{"head_dim": 64, "parallel_block": false, "lr_mult_o": 1.35, "grad_clip": 0.5, "decay_fraction": 0.938, "seq_len": 128, "doc_mask": true, "train_tokens": 369900000}
Each number is 200 + 40 x the weight over its row's rms, rounded and kept within 0 to 999. Layers, rows and columns count from 0. The size before them is the row's rms in percent of the matrix's.

# layer 5 attention value, 64x192, rms 0.22, rows 0-63, columns 0-63
103,238,178,152,198,277,242,161,185,219,244,130,193,217,237,220,215,191,180,239,278,191,218,191,207,249,206,228,212,211,203,96,217,257,145,201,168,231,178,138,134,220,193,129,289,222,156,174,197,246,261,238,231,155,154,255,196,169,120,229,195,206,136,214,156
097,246,235,162,169,202,214,195,191,245,204,257,194,250,265,206,199,204,201,230,183,146,187,223,228,184,261,217,217,104,127,157,236,183,217,220,163,223,261,204,190,155,172,228,246,216,209,197,265,163,163,224,145,243,253,290,256,197,184,263,234,164,178,187,237
104,212,180,267,215,237,266,220,183,195,194,226,254,255,282,148,134,174,208,139,239,171,181,200,243,225,169,261,222,190,169,258,180,137,155,247,129,219,214,189,259,287,160,194,186,247,145,181,200,213,204,204,134,245,197,188,240,168,225,130,276,195,252,162,218
093,121,150,180,231,202,205,180,223,281,287,239,206,230,215,231,230,230,198,150,275,240,154,183,189,167,226,108,280,201,231,186,248,174,200,162,157,166,226,171,245,223,199,133,173,138,161,179,210,193,261,223,265,221,162,181,196,162,220,230,183,139,198,204,215
098,219,123,178,211,133,111,177,235,211,172,105,180,207,233,123,164,213,127,197,239,184,194,183,148,149,224,137,237,195,180,153,211,209,232,248,238,135,259,294,192,163,167,182,195,257,222,188,233,172,204,184,174,160,82,125,155,175,202,115,271,283,187,179,189
099,194,180,161,152,232,149,205,166,239,175,216,235,205,289,194,99,194,226,118,221,167,187,176,218,156,218,159,212,196,203,182,231,163,196,255,217,148,181,227,240,223,175,185,248,210,238,146,211,159,305,192,232,231,168,221,175,222,218,198,161,238,172,184,230
099,188,209,202,165,263,190,226,215,186,225,198,236,158,191,213,215,219,199,224,216,239,235,146,213,166,152,188,171,191,152,241,185,197,218,213,203,230,180,206,254,179,189,260,208,279,246,184,151,179,182,163,135,131,272,252,160,236,164,165,177,145,190,227,276
102,167,189,218,190,228,197,156,234,224,186,195,214,218,303,217,233,222,200,244,244,223,267,233,271,192,231,188,101,191,191,255,236,152,242,187,281,233,183,295,176,189,219,258,229,200,243,167,158,191,257,207,238,204,232,170,198,189,263,205,216,199,172,228,206
102,179,135,137,223,237,211,216,172,296,166,209,124,127,214,139,183,177,181,158,257,246,195,214,180,259,100,205,273,154,201,181,163,229,228,170,200,223,169,193,193,240,179,194,253,172,218,124,161,193,226,161,186,155,165,193,125,233,111,226,206,242,247,226,201
096,228,235,285,230,223,208,163,164,129,200,181,161,178,156,207,192,173,204,274,196,240,221,177,265,210,216,246,160,200,211,244,173,148,248,171,204,270,224,210,214,216,192,155,233,223,221,155,201,225,202,164,242,198,221,183,149,166,156,235,164,141,231,104,213
097,199,129,278,198,165,226,234,185,174,250,188,253,187,138,221,136,218,182,198,179,229,210,195,194,184,148,219,216,233,147,192,169,201,208,234,159,177,168,213,209,141,154,197,157,226,232,188,226,181,179,178,278,203,220,243,200,208,142,204,198,196,227,200,238
107,131,209,279,165,175,246,182,96,212,236,215,254,266,136,243,168,227,197,257,196,238,204,275,202,199,191,230,154,203,117,98,172,146,142,187,209,215,288,210,230,237,210,205,150,243,229,209,229,223,263,195,159,229,182,149,251,178,74,208,177,190,167,182,199
101,186,161,209,228,187,166,290,264,242,162,180,183,216,208,227,208,270,238,185,218,227,319,258,193,161,249,191,186,246,189,182,281,234,193,228,239,211,242,153,184,213,134,269,214,217,199,182,282,159,137,243,214,231,184,222,251,162,123,189,134,201,293,203,297
102,220,204,195,259,164,228,291,225,189,232,217,82,143,255,220,205,273,192,221,216,236,293,225,274,211,171,243,188,178,199,244,218,112,166,188,204,196,167,188,228,226,185,175,165,230,242,119,198,187,267,263,254,233,221,140,226,185,198,159,137,177,220,208,220
097,204,196,218,200,246,225,183,159,239,250,185,218,237,258,213,205,189,206,171,208,221,200,150,201,233,147,211,129,131,219,214,160,238,236,231,175,231,226,204,221,246,221,228,133,186,118,112,177,206,233,260,156,191,155,222,194,181,240,192,250,121,179,240,290
103,111,213,176,199,224,143,244,194,137,192,209,205,181,182,219,235,173,179,170,216,232,178,151,160,195,162,220,163,179,145,204,234,194,124,284,252,219,184,222,159,170,253,206,246,247,208,211,208,258,192,205,232,203,107,191,170,202,192,241,175,177,191,240,235
100,292,189,186,204,188,216,236,181,218,217,237,186,290,193,224,241,154,244,233,170,214,258,212,216,189,154,199,191,215,267,231,172,244,230,277,199,182,159,242,177,223,197,159,298,230,181,266,231,154,217,234,165,155,211,189,266,218,222,185,188,203,153,284,180
098,249,205,217,216,167,167,246,238,265,252,119,205,167,210,253,216,280,176,202,155,177,206,256,166,223,278,304,238,226,187,218,213,320,228,248,133,241,200,281,126,200,246,197,199,171,181,207,242,263,238,208,192,212,223,166,204,269,235,208,266,196,169,197,159
095,247,211,151,165,167,194,177,166,148,175,149,198,208,210,155,201,202,225,213,208,299,274,238,205,153,230,100,213,247,169,266,172,161,200,223,197,205,253,179,200,129,163,187,164,187,296,254,165,193,216,236,283,193,174,201,212,201,188,165,267,115,187,265,161
102,259,210,236,297,204,255,177,179,212,199,225,169,211,179,180,185,189,249,185,255,205,113,215,153,215,181,209,191,149,171,195,208,173,229,272,135,208,177,209,211,224,235,242,204,171,216,287,77,208,175,238,169,175,265,196,79,263,161,148,254,235,280,233,241
101,192,266,175,248,151,101,211,101,248,129,281,184,123,213,199,197,232,213,188,198,209,198,208,238,184,206,145,239,163,237,268,221,174,216,264,267,111,208,218,199,134,234,144,162,160,145,218,188,202,169,168,240,181,254,181,208,150,197,230,147,218,180,184,171
092,192,148,237,278,194,254,237,122,265,245,129,158,211,159,197,162,177,257,259,222,186,207,149,218,117,224,183,168,153,193,224,146,201,217,157,294,176,210,225,205,204,109,165,191,216,242,166,159,210,136,222,210,205,243,167,205,210,183,202,236,281,270,235,157
089,145,169,193,248,145,269,181,217,227,188,170,180,210,215,250,154,216,147,173,173,167,175,177,157,210,212,227,171,193,138,187,213,180,120,165,231,208,274,246,226,181,220,183,174,195,252,192,211,214,222,187,133,231,195,191,169,134,270,220,208,251,250,213,164
102,183,198,234,163,196,166,235,210,136,176,195,191,257,189,141,139,143,194,212,183,259,178,162,235,214,215,158,211,225,196,189,191,198,148,202,194,280,188,182,188,217,219,186,159,225,188,175,215,245,222,214,178,144,196,220,189,164,171,181,214,231,316,177,255
097,177,245,241,195,269,172,254,190,192,284,226,221,288,162,209,160,217,243,245,220,186,166,274,202,248,174,87,106,187,196,187,127,286,209,203,216,223,114,174,219,224,232,221,189,251,165,149,253,252,166,245,204,145,107,235,133,191,258,106,228,266,165,167,234
109,204,141,210,279,201,204,154,173,192,148,265,240,209,161,199,227,273,242,226,172,218,225,202,182,210,175,231,209,186,255,149,245,263,239,99,259,268,218,221,178,145,223,231,251,243,249,162,202,248,152,254,241,234,209,209,219,224,134,125,183,149,182,200,190
099,203,215,201,156,217,270,145,236,147,199,236,194,235,165,96,221,221,94,164,192,200,151,212,179,160,184,224,171,200,238,292,169,163,264,180,188,155,264,191,186,226,161,143,231,205,185,235,123,166,213,244,199,265,157,210,179,233,155,201,191,268,225,101,229
098,241,191,258,226,154,183,208,208,230,240,169,235,201,202,192,220,154,129,189,238,170,166,229,257,168,196,99,175,188,240,223,173,200,239,138,236,175,151,217,133,279,144,331,160,189,247,171,211,218,233,181,193,219,156,227,249,193,183,196,181,220,151,148,245
098,242,200,177,149,144,191,170,130,235,138,264,187,237,169,168,122,212,205,226,225,169,188,230,182,197,205,198,168,230,232,247,247,150,231,248,159,222,174,160,213,206,279,137,222,213,217,210,202,179,157,215,239,243,228,285,191,170,208,189,198,230,295,221,163
102,188,155,226,221,270,198,200,177,229,163,188,225,206,175,181,204,233,182,223,240,186,234,274,219,255,203,199,179,191,176,187,279,228,208,243,204,179,265,171,271,169,155,266,266,193,146,160,210,211,200,129,201,242,145,208,262,183,215,222,198,259,190,166,184
103,233,250,187,170,193,182,267,239,280,285,195,170,170,208,212,253,190,146,195,193,202,236,248,180,151,170,235,256,219,224,157,219,212,152,202,194,163,149,243,283,212,143,182,106,214,146,203,195,206,227,206,191,181,177,221,100,272,166,194,209,188,186,211,178
104,235,274,190,211,192,164,158,165,244,204,241,187,268,193,139,240,132,230,274,191,225,169,210,155,154,162,186,193,258,217,174,140,156,241,232,183,205,149,204,144,157,195,229,234,232,157,168,189,227,202,156,199,181,196,214,169,165,255,184,187,239,178,171,182
103,198,194,231,234,162,236,150,250,195,247,221,274,132,170,201,223,238,204,252,199,198,206,136,188,229,187,208,183,196,276,175,221,108,209,155,170,164,245,259,238,201,168,212,234,202,214,184,206,169,226,151,251,179,202,196,164,181,232,251,204,150,232,251,209
103,187,199,159,175,165,170,141,136,183,204,236,187,138,131,188,202,211,173,208,329,202,208,243,167,208,222,236,204,221,238,224,142,185,128,240,245,123,182,214,129,220,208,190,185,200,215,197,215,149,192,236,226,139,195,283,157,318,204,229,231,265,189,231,158
097,169,148,260,197,172,185,154,204,166,235,161,160,178,179,141,209,233,229,205,179,170,218,191,309,149,231,231,212,149,306,283,223,195,213,164,216,211,228,228,226,287,191,253,198,225,271,193,234,199,209,266,192,233,238,215,144,146,220,199,243,252,237,238,160
102,132,180,147,130,115,132,195,246,199,253,146,230,249,196,237,226,227,190,250,250,174,180,155,213,180,191,220,195,236,106,212,177,284,201,211,204,167,133,183,205,195,245,167,250,237,148,274,179,248,149,146,136,199,269,236,165,206,215,242,231,195,162,267,186
100,208,274,216,223,259,105,161,243,213,182,214,192,176,202,180,310,192,198,105,236,214,121,184,231,219,230,123,224,204,144,239,244,173,256,243,242,104,198,235,190,169,213,212,174,227,158,229,175,237,195,260,179,197,232,192,240,217,148,280,257,183,240,198,222
093,186,179,244,226,175,149,204,270,213,229,239,231,216,167,153,210,240,211,150,215,141,187,185,162,281,259,196,139,244,162,191,278,208,176,228,204,259,206,172,170,291,226,174,190,223,284,103,178,217,231,162,280,191,242,154,159,184,221,220,231,189,165,115,179
094,224,215,166,255,171,219,193,200,210,164,221,221,223,206,211,243,158,174,98,253,176,156,239,169,271,174,278,232,231,168,226,143,185,189,129,283,223,305,225,165,207,268,182,261,168,188,239,168,234,242,165,194,192,205,301,197,222,134,191,163,200,159,140,173
101,190,196,234,204,193,207,124,165,174,153,210,164,167,178,218,219,213,161,231,144,197,200,214,175,183,206,198,218,219,190,214,181,184,182,220,197,212,193,175,211,269,179,188,254,199,63,255,215,193,192,224,210,293,189,142,168,246,163,168,220,221,284,193,242
104,192,258,230,179,224,118,237,204,171,199,262,245,184,241,173,187,239,118,253,245,166,170,205,207,192,185,194,237,129,214,191,234,222,250,188,188,171,188,153,149,276,121,235,216,156,221,174,255,146,169,166,197,254,174,228,168,196,208,195,113,275,228,197,190
096,186,202,217,179,235,121,213,256,220,185,259,187,156,179,203,217,173,158,183,248,201,140,186,213,203,239,197,168,185,241,230,231,206,225,229,207,167,182,192,226,211,232,205,208,187,183,253,165,189,278,220,151,256,174,115,199,218,178,219,252,196,195,230,168
096,166,278,205,273,205,195,169,235,182,184,183,219,212,203,212,209,219,210,232,162,177,159,148,162,105,183,221,194,278,262,240,182,173,225,214,215,317,216,227,169,175,210,168,223,283,195,143,219,221,219,212,183,230,201,169,146,193,219,214,260,167,214,244,212
099,180,180,159,156,183,256,273,208,194,150,225,171,246,172,134,266,222,253,193,190,150,219,162,186,232,152,329,180,207,147,199,200,207,244,132,248,232,188,182,198,196,207,216,230,218,205,286,138,202,145,251,170,301,156,167,215,218,141,126,258,158,250,190,208
103,204,276,312,246,245,195,217,248,245,225,203,103,226,199,160,251,212,209,235,178,166,209,211,186,138,222,200,229,211,316,243,188,126,220,232,267,208,194,173,193,253,165,229,211,262,183,142,158,188,226,129,243,233,246,169,142,211,214,155,138,176,157,181,206
101,186,214,166,111,216,124,159,205,262,197,186,170,237,229,271,200,232,145,211,203,179,250,148,201,208,153,127,159,218,228,180,232,198,182,215,163,232,187,198,243,109,230,258,263,188,164,180,198,191,209,321,252,243,176,219,201,246,176,190,230,201,152,226,208
106,186,161,153,149,181,202,230,217,188,223,170,253,200,298,257,182,213,205,147,207,161,209,118,184,213,273,138,209,208,196,198,205,173,261,184,200,189,219,174,123,179,163,164,195,188,179,224,246,143,195,196,226,189,250,218,222,207,252,176,205,187,269,171,126
104,151,155,241,204,252,219,254,162,173,196,194,170,250,171,258,118,157,197,133,213,224,162,185,212,264,234,250,139,225,239,227,167,138,179,209,233,176,204,177,202,179,194,193,268,236,182,200,175,253,279,288,225,197,181,228,211,278,271,201,227,161,328,225,210
101,160,272,158,138,177,195,259,195,151,192,236,196,253,162,181,216,181,202,180,179,238,213,233,173,192,233,189,175,222,270,207,149,178,196,201,245,186,192,135,325,241,132,235,193,210,163,149,196,190,173,227,153,231,190,131,151,260,192,157,195,245,190,223,174
096,213,185,185,185,198,135,166,157,219,142,174,233,201,203,190,203,217,234,134,243,208,163,193,210,133,164,177,230,109,256,152,282,191,188,271,266,140,189,209,234,223,254,227,217,158,159,277,208,175,210,161,190,185,198,198,167,147,165,223,157,189,125,183,185
104,259,158,270,269,196,196,280,162,207,165,192,250,241,163,164,188,169,218,142,163,175,225,200,199,250,171,203,179,137,205,240,204,199,141,198,191,198,273,173,93,178,218,138,212,160,153,197,175,184,326,216,186,207,210,143,267,248,229,227,198,264,220,237,247
096,215,191,207,194,222,270,232,220,225,188,214,240,200,143,232,274,162,192,219,211,189,170,250,205,172,174,140,295,193,200,156,161,236,220,311,225,258,303,221,178,213,136,227,222,183,234,259,215,228,187,226,219,187,248,201,206,164,182,185,193,177,188,226,177
099,204,159,195,239,227,247,242,241,200,218,176,236,194,266,224,149,249,194,206,137,239,154,172,233,219,191,102,227,236,175,218,212,201,224,206,243,225,259,233,152,191,185,169,165,198,203,184,162,193,222,252,150,282,283,223,219,181,178,224,205,259,205,228,147
096,230,179,157,190,190,174,198,196,175,275,228,230,289,191,197,203,290,172,236,92,198,128,241,170,226,199,177,211,200,130,136,257,169,200,192,228,243,190,204,169,155,197,226,254,153,136,132,260,250,196,180,127,195,154,107,137,222,241,162,203,192,223,259,181
099,199,174,176,138,174,179,229,233,115,180,191,190,266,212,251,104,197,229,245,191,147,192,232,185,161,128,227,232,229,197,168,243,211,219,153,209,252,171,206,173,165,223,223,212,196,230,198,241,238,192,186,240,198,268,172,187,224,278,171,215,169,231,230,121
098,216,180,176,172,173,235,199,128,191,164,256,211,163,183,195,221,154,192,189,219,133,92,138,215,188,213,288,302,251,253,256,211,232,220,234,194,212,214,184,121,178,190,171,223,259,223,132,157,227,240,179,145,105,259,160,196,247,241,179,191,264,184,168,206
107,178,172,152,227,204,223,231,175,238,201,151,174,200,177,274,179,188,185,221,183,261,204,157,253,288,243,249,138,233,210,196,245,228,213,248,198,165,155,174,189,259,189,177,158,153,168,181,191,247,262,157,224,248,202,222,209,229,226,194,196,212,219,173,171
097,247,193,292,179,233,185,196,169,250,184,203,190,254,203,185,250,225,156,237,192,246,289,183,181,151,257,182,201,211,238,289,193,136,197,234,194,119,187,171,165,141,225,126,245,250,241,142,216,191,210,153,159,186,234,182,219,127,199,233,170,153,211,219,217
098,262,181,189,176,157,223,211,207,190,212,232,187,221,173,177,200,182,254,203,166,188,219,159,157,186,111,179,225,159,193,179,180,297,164,236,199,217,158,233,111,165,144,260,244,201,196,266,197,106,205,150,256,237,156,137,168,166,221,169,198,164,219,240,172
097,146,187,224,265,203,148,236,244,189,260,200,145,285,194,219,288,177,234,195,248,201,172,180,272,208,216,170,221,185,160,216,217,231,150,131,213,252,215,234,163,168,247,216,212,230,162,253,147,228,161,200,228,212,234,130,167,273,241,160,113,185,245,156,83
103,217,205,207,217,165,236,217,235,218,144,203,216,164,222,162,161,224,181,240,159,187,232,195,222,189,170,168,204,193,156,219,194,261,228,223,222,187,259,162,262,269,197,222,244,146,197,147,175,201,209,183,160,225,165,145,188,212,270,158,187,181,178,186,184
108,240,208,234,190,183,177,162,129,231,271,95,246,158,135,245,191,225,200,204,158,230,200,189,125,234,216,214,290,174,250,212,165,224,205,211,214,228,194,138,228,251,211,182,120,247,242,133,211,213,202,139,255,202,207,290,198,194,239,191,221,225,227,252,245
105,175,269,228,268,252,232,266,220,202,165,178,205,186,221,209,218,239,260,283,168,210,179,178,254,176,147,144,209,200,261,226,183,130,136,220,209,253,244,153,191,137,205,254,216,201,224,189,110,229,269,173,144,185,249,173,187,194,159,143,174,241,209,177,205
100,205,218,185,246,171,247,197,152,179,202,172,231,239,209,260,193,138,198,222,188,289,167,199,128,173,215,184,211,171,203,156,172,241,187,177,192,146,192,186,194,306,186,208,256,168,212,184,237,213,161,168,170,231,163,177,163,205,231,193,198,223,272,175,311